Weights of a small GPT-style language model, trained from scratch on English Wikipedia.
Architecture: RMSNorm after each block, rotary positions, no biases in attention or MLP, untied embeddings, normalized queries and keys.
Each number is 50 + 12 x the weight over the matrix's rms, rounded and kept within 0 to 99. Layers, rows and columns count from 0.

# layer 4 attention query, 256x128, rms 0.381, rows 214-255, columns 0-127
51 35 40 65 43 64 62 63 61 49 53 73 71 70 78 56 41 44 59 68 77 45 59 53 61 36 33 57 37 58 30 41 57 89 34 51 59 59 67 64 45 13 50 53 51 66 55 38 38 53 49 67 53 63 53 32 38 49 29 50 18 47 30 51 52 60 51 47 40 60 55 46 52 43 53 44 15 55 64 35 40 47 62 49 40 31 67 60 37 58 24 49 50 47 56 64 28 42 56 60 47 48 41 42 60 56 52 64 44 51 55 33 29 48 34 45 59 56 36 35 59 30 49 56 71 57 42 39
54 41 55 51 56 48 55 45 48 49 61 46 52 51 48 47 49 43 52 52 59 50 56 49 66 60 51 53 53 49 49 50 45 59 56 57 51 53 48 55 48 50 46 56 44 51 53 44 53 71 47 58 45 49 49 44 51 54 39 57 41 58 57 50 32 55 53 45 56 48 60 58 53 50 52 58 49 51 36 45 50 52 54 48 41 51 36 61 45 50 60 45 50 64 49 49 53 45 53 48 52 47 53 52 45 50 50 56 58 50 66 53 64 49 56 59 54 40 50 57 49 65 59 35 49 39 39 58
52 33 63 42 42 43 51 59 50 48 50 60 27 57 46 38 47 33 42 47 43 52 44 60 70 48 51 42 55 52 37 34 60 60 51 39 42 58 66 53 37 46 55 54 41 64 65 48 38 50 65 54 47 39 65 63 43 46 41 59 64 50 54 54 47 51 61 55 53 66 65 53 59 48 45 54 55 40 47 41 06 56 35 62 44 48 53 37 40 42 49 50 50 49 48 40 40 54 85 60 42 43 61 48 63 47 66 69 56 37 64 31 63 38 53 60 46 61 47 42 60 56 59 41 56 35 48 47
43 62 56 34 56 51 37 59 52 52 50 44 47 31 34 44 47 51 50 49 64 41 72 59 28 29 43 52 57 39 62 53 47 40 25 60 53 34 46 52 37 43 41 45 55 44 57 45 50 56 32 37 35 47 43 77 61 53 43 33 47 63 47 67 73 48 64 46 46 64 38 59 78 54 44 70 49 53 38 39 70 50 47 38 57 46 44 40 47 46 66 46 49 28 41 45 55 51 45 53 29 63 36 60 38 60 56 70 44 43 45 60 49 44 51 41 21 29 55 67 36 54 22 48 52 53 53 62
53 59 54 51 55 56 45 49 45 47 59 59 45 40 70 61 52 41 54 62 36 47 60 37 42 59 47 37 49 52 63 57 52 54 58 58 48 56 63 44 61 47 53 47 41 40 52 40 53 42 49 63 62 41 62 56 41 37 51 47 59 62 50 41 55 57 40 52 54 46 51 53 56 48 50 47 47 55 50 53 49 53 41 52 53 47 38 52 55 56 49 60 54 47 62 47 65 46 37 52 55 26 50 41 50 58 55 45 53 39 55 49 41 43 54 65 65 59 47 52 57 43 47 59 52 47 58 52
52 52 57 50 52 54 61 41 50 47 59 51 62 49 40 47 65 52 42 39 44 55 44 52 44 36 54 56 47 69 61 58 50 55 57 46 61 54 52 46 53 55 33 55 54 46 53 51 44 60 40 49 43 42 35 57 59 55 53 50 53 53 51 65 35 54 52 55 53 51 36 45 45 51 58 53 54 43 59 48 58 40 48 61 47 63 60 48 56 45 46 48 49 52 61 40 50 50 58 47 53 50 50 27 48 39 46 39 56 40 52 67 52 59 50 44 45 64 47 60 49 41 39 42 44 47 60 51
47 33 57 46 42 46 52 51 49 43 40 38 44 43 47 61 57 60 51 48 52 53 47 55 55 50 66 66 55 44 49 58 52 41 43 71 46 53 59 55 52 50 67 47 54 52 32 46 61 32 44 24 53 61 24 43 66 56 46 52 56 57 46 25 53 47 68 54 45 41 54 59 62 55 43 49 67 41 51 49 57 34 46 38 54 30 53 49 50 47 46 62 58 31 50 43 45 38 44 54 51 66 53 29 51 41 33 44 56 59 56 51 40 36 57 44 48 58 69 64 32 44 59 47 58 35 49 50
49 50 55 35 57 49 44 69 48 59 34 51 38 43 54 61 48 35 39 49 56 42 64 43 65 52 42 46 54 51 36 44 44 51 47 52 49 67 56 37 46 46 58 47 54 57 42 52 47 43 57 51 49 44 50 60 43 49 34 60 60 54 52 47 60 57 61 58 50 49 53 49 68 45 45 55 57 51 54 48 51 38 38 42 61 46 39 57 42 44 50 53 52 51 50 45 46 54 52 55 51 43 49 59 46 46 62 46 35 42 51 52 54 42 45 50 46 47 50 51 58 51 58 40 53 49 63 48
33 36 52 42 52 41 57 52 40 34 57 43 55 55 66 60 47 42 41 63 60 42 60 57 47 70 60 54 54 44 52 58 44 62 52 51 59 51 40 48 66 80 45 75 62 43 43 50 61 38 41 56 58 60 37 45 47 36 44 49 48 48 50 26 24 32 58 32 53 49 50 45 53 22 57 42 52 51 59 42 56 59 70 37 66 39 38 52 48 46 41 41 33 50 53 58 36 40 41 78 44 49 51 51 50 39 43 64 51 68 53 37 36 60 48 65 61 36 54 34 73 40 52 57 55 49 42 55
43 35 31 49 59 53 60 46 51 65 44 44 51 51 39 43 43 62 54 49 63 57 29 62 60 45 40 39 39 52 40 59 49 43 55 45 54 43 49 63 50 43 46 43 59 43 47 48 50 49 59 50 57 53 55 51 49 51 64 61 48 48 51 63 76 46 55 35 53 45 55 59 39 67 63 42 45 54 54 44 56 32 43 56 48 50 46 54 50 53 51 50 53 52 66 40 46 48 50 41 46 58 58 37 39 51 47 51 43 52 45 55 53 56 55 51 53 51 36 60 38 54 48 37 41 41 46 56
44 32 44 51 55 39 43 33 49 51 77 53 44 50 62 48 52 50 51 59 39 65 36 62 48 58 46 57 56 45 69 51 56 57 49 58 55 44 62 60 60 40 44 71 55 44 58 50 55 42 56 47 47 63 46 62 53 59 41 41 51 49 56 56 38 58 44 60 74 63 29 44 50 51 25 59 53 55 71 57 50 58 40 40 47 36 46 41 58 43 60 40 44 56 50 27 44 62 53 36 29 51 57 44 51 39 60 56 37 51 56 63 43 52 55 41 55 36 47 57 58 53 35 59 51 48 60 30
68 42 52 41 49 48 82 44 51 54 49 47 62 51 37 24 38 47 49 43 42 04 57 43 32 36 76 43 41 21 55 52 59 41 48 39 39 22 77 54 39 64 31 37 34 25 40 57 74 70 64 49 44 59 88 61 73 57 51 41 36 65 65 55 63 40 70 35 58 55 53 49 52 72 46 37 54 46 25 42 34 68 45 32 58 65 53 36 58 50 64 61 51 41 31 48 45 37 47 30 47 70 33 58 34 68 62 52 44 41 76 46 58 65 49 47 58 49 37 88 36 44 35 58 22 45 58 65
35 64 53 38 46 81 31 47 52 44 59 49 47 54 54 61 31 49 58 59 56 68 69 59 47 55 34 60 41 48 62 32 61 50 26 53 54 45 51 65 54 35 60 54 47 53 44 46 31 46 40 45 54 20 56 29 42 73 57 52 18 53 57 43 28 51 37 41 31 47 44 54 41 42 46 63 37 79 31 53 42 46 59 44 41 30 52 54 40 75 48 32 55 43 44 61 40 61 36 54 53 39 42 59 41 73 59 54 48 68 49 40 58 23 35 44 47 34 35 45 69 55 49 50 72 65 39 36
40 70 39 58 46 63 50 50 56 53 52 42 65 41 70 63 67 63 33 41 55 69 65 44 58 71 58 51 39 66 60 65 59 52 48 57 66 44 52 45 41 62 51 46 51 44 47 49 42 43 55 51 49 52 54 41 62 66 59 44 48 44 47 37 37 43 59 44 31 46 43 53 43 39 61 30 41 62 56 50 49 62 56 46 42 31 52 52 43 59 52 54 42 54 74 48 37 49 55 60 44 52 61 58 57 57 46 31 54 75 39 37 37 54 49 63 66 41 50 38 43 49 41 52 63 59 42 47
45 57 55 53 57 36 37 47 44 54 53 54 39 46 49 52 46 41 55 54 51 63 47 56 50 58 48 49 71 69 64 67 47 46 49 56 54 63 50 40 58 36 48 71 65 30 50 39 21 57 55 56 49 51 42 45 47 60 45 61 50 62 42 57 36 54 51 44 46 61 36 51 47 48 51 54 68 61 58 53 61 57 57 56 38 42 36 63 45 42 48 54 45 49 55 45 51 46 52 59 42 51 66 35 46 46 49 44 54 41 32 69 57 68 54 53 42 49 40 52 56 53 45 45 57 40 58 53
54 59 40 52 46 44 50 48 54 66 48 48 50 48 63 42 51 50 55 58 45 55 53 40 52 45 65 50 39 47 42 37 54 33 32 43 48 54 60 49 31 80 46 45 51 54 48 65 28 37 73 48 36 41 50 45 51 60 55 46 49 53 59 55 42 44 47 49 50 56 51 45 52 41 45 52 53 54 51 50 47 54 47 36 69 60 37 39 68 46 48 45 64 56 57 52 39 46 43 47 47 55 54 47 54 54 70 53 43 45 50 51 47 29 50 46 35 42 48 53 56 49 41 58 46 50 43 60
45 61 43 41 47 61 46 58 44 51 38 48 45 55 55 60 62 51 46 53 60 53 53 50 62 49 49 54 43 43 40 65 55 41 48 45 46 44 53 46 50 59 44 65 51 58 57 52 58 56 47 62 39 38 57 48 37 60 52 62 42 65 56 38 36 41 63 38 46 60 71 42 54 39 57 54 46 57 53 45 70 54 48 58 44 41 39 59 38 49 42 53 58 51 59 60 37 38 47 63 40 44 55 64 46 45 49 53 54 47 61 42 48 41 54 55 71 51 47 48 51 49 52 41 68 63 48 44
40 44 60 35 78 61 63 61 48 48 34 76 35 49 61 67 44 48 64 58 54 49 37 68 30 52 51 50 44 48 60 41 52 47 53 46 35 53 70 45 65 42 59 41 62 44 59 55 46 50 57 41 66 51 48 65 44 32 62 32 59 49 60 49 53 47 63 47 54 52 45 64 60 58 58 45 55 44 48 45 38 41 33 42 42 57 68 52 52 50 37 45 64 66 56 42 56 44 60 38 43 53 38 37 50 45 53 53 40 32 53 62 45 48 46 32 37 45 38 43 59 38 68 50 49 40 40 48
49 56 50 56 59 57 55 42 27 40 37 34 33 53 62 48 36 56 63 57 52 49 56 45 50 63 43 44 41 51 59 38 30 43 48 60 66 54 51 58 52 56 64 35 49 44 72 64 52 60 29 53 35 42 51 39 44 56 65 39 44 66 60 40 47 55 57 44 54 49 41 47 45 46 53 34 44 48 35 58 40 30 42 46 33 40 63 42 35 58 27 42 74 38 53 41 38 48 49 47 45 61 58 42 36 58 51 43 58 48 44 64 65 37 50 39 50 48 29 64 59 59 62 48 45 41 45 52
66 43 37 61 48 42 33 53 41 54 51 37 34 61 56 45 60 43 62 44 47 65 34 79 58 44 64 57 46 40 53 51 28 32 63 58 57 45 36 64 53 75 42 47 54 50 45 55 32 55 52 66 57 57 63 78 48 43 33 49 64 44 51 48 46 46 57 53 75 43 51 41 32 54 54 44 72 44 42 52 38 64 67 62 32 43 41 51 42 57 53 37 46 51 43 66 49 61 37 56 53 68 53 46 67 42 40 65 68 37 58 64 52 41 60 59 49 59 49 51 37 64 63 58 48 46 60 45
58 58 40 60 40 52 43 46 60 50 52 39 50 45 44 40 44 58 48 36 40 49 54 52 43 37 58 43 55 40 50 44 40 36 33 60 48 42 32 48 45 63 50 31 47 53 35 59 52 62 48 47 48 68 58 63 66 55 61 41 52 45 45 64 58 45 50 53 48 58 39 29 33 63 52 36 44 37 38 44 44 45 46 46 37 62 54 42 39 61 72 49 35 29 48 64 47 37 49 36 57 59 59 62 41 56 55 75 54 64 60 53 43 59 55 46 57 54 68 70 15 62 54 47 51 54 47 48
45 33 39 52 54 51 46 58 38 55 56 61 54 35 44 57 57 32 59 50 53 42 65 45 48 58 43 48 52 54 41 50 48 52 40 71 42 69 50 46 45 42 68 55 68 56 73 47 52 39 47 57 50 43 48 41 42 56 59 49 53 54 46 55 39 55 38 78 55 57 56 61 63 38 43 42 76 49 46 37 33 37 25 60 52 30 53 50 52 47 49 51 54 49 63 43 61 40 58 49 58 46 51 36 45 60 57 43 27 44 48 57 43 41 62 53 43 67 56 52 41 58 48 38 57 39 37 52
33 41 48 36 49 53 37 59 26 49 40 59 41 47 49 64 67 60 36 52 43 63 41 61 52 59 62 56 46 59 63 46 43 43 52 64 55 31 42 52 74 64 40 65 54 42 68 53 57 68 34 52 43 44 62 49 51 67 52 53 66 40 41 46 47 36 39 44 44 46 31 62 44 32 60 51 65 73 37 54 44 49 47 65 44 42 51 52 42 55 43 44 61 46 50 28 51 55 59 54 45 39 59 53 49 54 43 31 52 50 47 43 64 52 47 67 35 62 54 36 50 54 58 62 58 43 44 50
51 46 53 42 60 41 41 58 50 50 57 42 52 43 54 56 40 55 32 60 55 42 43 59 60 62 47 45 54 43 41 45 63 50 62 48 51 61 41 62 49 51 53 64 57 67 44 49 50 50 45 50 51 48 53 46 40 41 31 47 54 44 60 46 47 50 41 48 54 48 50 52 54 53 60 52 57 53 34 40 45 59 48 60 54 61 52 39 47 39 54 59 44 69 46 57 58 44 46 48 50 48 49 59 46 54 50 42 45 51 49 45 54 41 44 50 49 41 41 53 54 50 65 51 30 42 43 54
34 43 30 37 37 17 24 52 47 67 53 47 22 51 33 58 75 75 15 34 63 48 66 64 76 36 67 34 63 49 57 47 48 32 58 65 45 52 42 45 38 78 64 67 37 56 43 59 33 47 72 41 40 78 59 57 63 34 60 56 60 45 44 31 48 32 61 37 54 61 37 31 80 50 47 51 38 52 62 40 75 60 44 57 57 50 26 44 67 33 52 59 55 37 72 00 57 24 40 65 27 63 39 45 73 27 36 44 45 60 39 60 63 35 72 62 35 47 41 51 54 64 49 74 53 64 40 66
46 32 44 57 50 41 45 30 61 39 42 51 58 39 31 68 50 65 78 41 50 51 55 46 35 70 40 44 48 46 48 58 41 39 53 71 29 44 33 55 40 45 61 48 51 42 40 50 53 49 51 31 66 52 30 24 38 39 56 39 48 57 75 73 58 64 27 43 39 43 46 44 42 58 39 73 57 38 53 55 43 30 45 56 45 70 40 40 51 49 48 61 23 62 50 62 37 34 56 40 48 46 40 54 35 25 35 33 50 74 45 59 64 48 68 55 54 61 34 39 52 49 48 44 63 56 71 44
33 55 88 54 59 48 78 59 27 16 64 66 46 36 32 46 48 52 54 57 64 00 49 42 32 67 65 52 67 57 56 60 40 48 58 80 40 29 35 53 82 59 65 52 82 47 55 24 98 35 26 39 46 68 35 64 47 26 62 10 72 72 35 53 70 53 43 67 68 61 50 62 73 32 59 42 61 46 43 37 26 23 27 37 52 35 70 44 24 44 54 60 42 44 64 32 95 40 57 51 59 52 65 38 29 69 46 65 48 58 59 37 39 74 67 76 43 45 58 66 46 49 62 43 45 07 33 49
59 43 63 51 51 71 83 48 40 27 46 60 56 36 39 27 57 43 49 66 36 33 46 42 36 55 55 51 38 51 45 49 45 57 44 29 51 41 75 51 63 63 56 41 50 40 78 51 79 57 46 62 46 55 74 73 49 37 50 36 37 56 45 42 38 40 47 63 55 64 78 79 56 33 55 35 60 41 34 39 41 75 42 47 42 54 71 38 58 54 54 37 51 61 64 50 43 48 71 34 61 41 53 49 42 95 56 55 66 37 59 34 59 33 43 35 49 50 64 55 42 48 59 53 32 43 34 56
43 34 53 42 65 51 61 54 56 41 60 47 49 33 67 56 46 29 36 38 50 55 23 74 23 55 71 39 60 32 58 52 29 42 77 66 42 51 25 44 89 96 46 59 78 56 28 74 51 43 47 43 59 86 69 58 64 37 62 51 55 00 81 41 43 24 55 35 67 47 53 51 28 40 78 24 59 18 33 63 63 42 39 49 85 53 29 44 55 55 58 30 25 56 44 50 29 27 29 57 55 74 59 69 44 41 55 49 33 69 66 60 57 94 36 83 42 33 75 41 56 56 72 54 35 52 36 31
36 44 53 47 54 56 58 65 46 37 51 62 50 24 37 56 46 45 38 40 58 37 49 45 46 52 45 47 56 60 47 49 44 45 46 74 46 50 53 50 68 46 57 41 66 61 63 39 57 47 40 39 46 62 46 57 48 49 61 34 58 51 41 60 74 54 52 71 53 56 58 57 57 39 61 43 60 33 41 42 41 23 31 52 54 34 63 48 41 49 50 57 40 46 60 36 67 42 59 46 46 51 57 54 37 49 51 49 32 52 52 49 54 57 56 61 35 52 61 56 42 52 56 42 59 32 34 36
55 55 51 67 59 62 60 27 47 38 49 55 47 47 50 41 41 48 69 53 56 75 39 63 03 61 32 46 42 41 67 47 35 45 60 73 44 56 41 34 48 62 66 47 55 43 59 52 35 64 41 46 52 75 57 38 46 36 62 58 47 44 50 71 26 68 24 56 69 60 60 52 27 73 52 34 68 18 38 62 37 38 41 46 43 69 49 34 58 49 40 45 56 69 42 67 37 44 46 58 63 59 70 36 39 57 46 52 67 55 40 69 58 53 62 47 46 64 60 45 47 48 49 33 40 48 47 54
52 54 51 53 55 68 41 54 50 30 41 68 42 45 60 50 39 41 51 54 37 54 44 09 38 47 51 51 67 65 44 48 41 54 47 41 35 74 48 45 69 50 52 41 48 72 57 55 59 54 62 48 46 60 38 67 41 38 46 61 52 46 58 46 45 50 48 70 64 55 67 42 44 54 69 61 53 46 60 53 46 55 66 41 43 50 62 51 34 43 46 53 56 71 64 56 61 54 41 32 49 37 59 57 51 51 59 42 66 45 41 57 67 49 48 31 50 45 57 42 59 52 53 42 38 56 47 34
53 45 56 46 34 57 49 61 53 61 41 49 56 55 36 46 41 58 45 65 38 25 45 54 39 51 43 52 61 36 51 32 50 61 57 36 44 46 44 65 50 56 54 45 44 56 42 41 74 42 40 58 57 46 50 54 59 44 42 45 42 48 53 42 74 34 45 42 68 51 52 59 53 49 47 43 47 46 40 63 27 46 37 33 52 59 45 33 55 51 51 59 53 49 35 59 38 45 51 58 53 45 48 57 41 53 57 63 41 54 66 29 59 32 47 56 46 32 47 54 57 39 53 52 50 58 47 48
81 54 47 51 34 44 43 33 51 53 52 38 64 62 50 37 32 63 52 67 38 48 36 44 28 49 55 58 50 35 57 39 59 61 41 42 36 51 48 56 33 54 57 60 36 39 45 54 56 62 55 60 54 56 55 46 80 53 63 61 38 57 66 43 41 49 40 30 51 46 46 50 43 75 41 45 51 59 50 58 43 57 41 44 55 83 53 36 66 41 59 52 56 50 40 69 49 38 41 57 55 59 36 45 41 60 45 53 51 52 61 39 41 52 54 41 50 53 37 53 60 42 44 56 34 52 44 59
55 43 48 45 51 38 14 52 61 49 26 58 43 38 61 57 51 60 40 53 71 62 55 58 53 63 46 54 54 43 53 47 43 45 33 73 58 50 45 66 43 54 60 46 42 48 26 37 43 36 38 53 50 51 54 59 53 64 52 40 61 62 52 52 62 47 47 25 49 51 45 44 67 52 47 62 65 46 58 63 47 28 50 53 51 31 43 56 53 51 48 51 53 40 43 44 56 35 35 52 36 61 52 70 65 38 37 59 39 49 47 56 50 36 36 46 55 61 55 60 53 41 59 65 67 50 41 46
38 56 58 66 46 59 57 36 62 43 58 28 48 46 40 26 58 63 50 40 54 58 20 69 23 60 41 40 60 39 62 68 38 19 70 70 52 40 40 47 56 76 52 25 50 49 52 40 61 47 44 19 57 64 42 45 43 59 62 40 52 46 38 48 46 59 59 71 69 58 55 49 46 73 56 47 78 23 33 66 62 50 66 43 59 23 51 45 41 53 64 53 54 38 55 54 60 74 40 48 43 67 75 51 59 44 36 36 70 55 44 73 46 51 68 60 58 54 82 62 26 60 46 51 36 41 47 51
53 34 44 54 40 52 56 60 63 59 57 40 70 27 50 35 17 32 32 41 59 40 30 50 23 65 58 49 77 29 50 61 48 52 54 73 50 60 58 52 70 71 28 29 61 31 40 40 56 59 57 49 57 85 58 56 84 67 52 50 47 49 67 58 76 54 71 44 56 66 54 70 44 48 65 32 78 26 37 67 46 38 34 54 79 54 47 43 40 45 50 71 30 39 55 39 39 33 41 56 39 76 47 72 27 35 51 53 47 48 63 58 57 83 55 78 44 32 60 61 41 49 45 55 26 29 64 57
41 52 42 39 41 52 14 50 45 62 23 17 35 59 28 72 38 30 64 48 42 40 84 37 33 60 29 31 48 62 62 40 42 45 18 48 41 72 60 45 34 57 69 53 48 28 48 63 32 52 56 33 37 45 00 47 47 51 45 59 51 56 44 46 74 28 81 86 41 29 30 75 94 80 66 65 99 47 64 33 50 55 39 23 43 28 35 48 55 40 46 81 61 33 54 51 45 70 60 76 46 43 44 64 48 62 58 44 56 34 51 63 60 02 53 26 13 46 62 70 57 64 24 08 59 46 76 46
41 70 61 35 51 67 56 51 29 45 56 52 43 46 40 51 55 47 43 47 48 26 51 29 49 34 73 64 49 52 57 37 34 52 48 32 59 19 42 57 58 53 45 41 53 27 38 54 76 57 55 61 31 27 52 64 67 53 54 15 65 42 48 32 66 31 56 63 53 44 18 62 52 29 64 46 57 77 46 31 53 66 50 42 58 43 70 35 52 62 70 32 51 56 48 48 80 57 44 30 48 43 42 73 50 99 52 58 38 41 63 51 59 56 32 28 27 27 53 68 53 58 44 67 38 23 40 63
51 51 37 43 15 65 44 52 53 55 43 24 58 59 46 62 64 47 48 38 47 51 56 55 24 42 40 58 31 47 62 40 52 47 33 43 64 19 49 62 58 60 33 43 37 24 44 59 52 61 39 49 31 43 37 50 62 69 42 29 53 40 46 27 84 18 79 59 41 38 27 65 38 77 76 45 76 54 32 39 61 85 75 30 49 31 45 30 51 62 54 48 48 37 38 73 42 74 45 50 33 56 48 73 60 96 46 52 50 29 71 64 39 27 49 34 19 24 70 64 40 57 19 50 48 47 61 43
48 34 54 39 55 18 35 34 48 63 46 43 27 63 48 59 59 58 44 50 65 56 55 77 65 49 51 45 63 53 45 38 42 65 62 38 58 56 42 59 40 40 73 61 50 63 34 59 32 21 48 56 58 52 46 48 34 43 45 44 68 25 38 31 45 43 54 55 63 41 40 56 81 61 46 59 52 63 66 52 72 45 47 59 61 34 52 58 73 33 57 46 74 52 47 26 80 49 56 44 50 62 54 40 79 54 26 47 36 59 45 69 46 36 56 49 24 52 40 41 61 58 56 71 54 54 48 66
50 37 47 55 63 60 87 50 45 37 41 64 55 41 42 44 42 23 61 51 37 35 56 27 33 45 46 36 30 72 45 39 43 55 54 39 42 62 74 37 62 33 52 46 66 38 69 71 39 74 70 47 42 91 69 61 31 32 45 43 48 46 38 58 50 51 49 76 50 57 52 57 49 55 70 29 77 23 45 14 35 64 23 40 31 45 72 49 48 44 49 50 26 66 54 56 47 35 84 44 58 53 57 35 44 72 66 47 55 37 51 52 58 68 36 27 38 71 51 63 39 47 55 19 40 36 39 43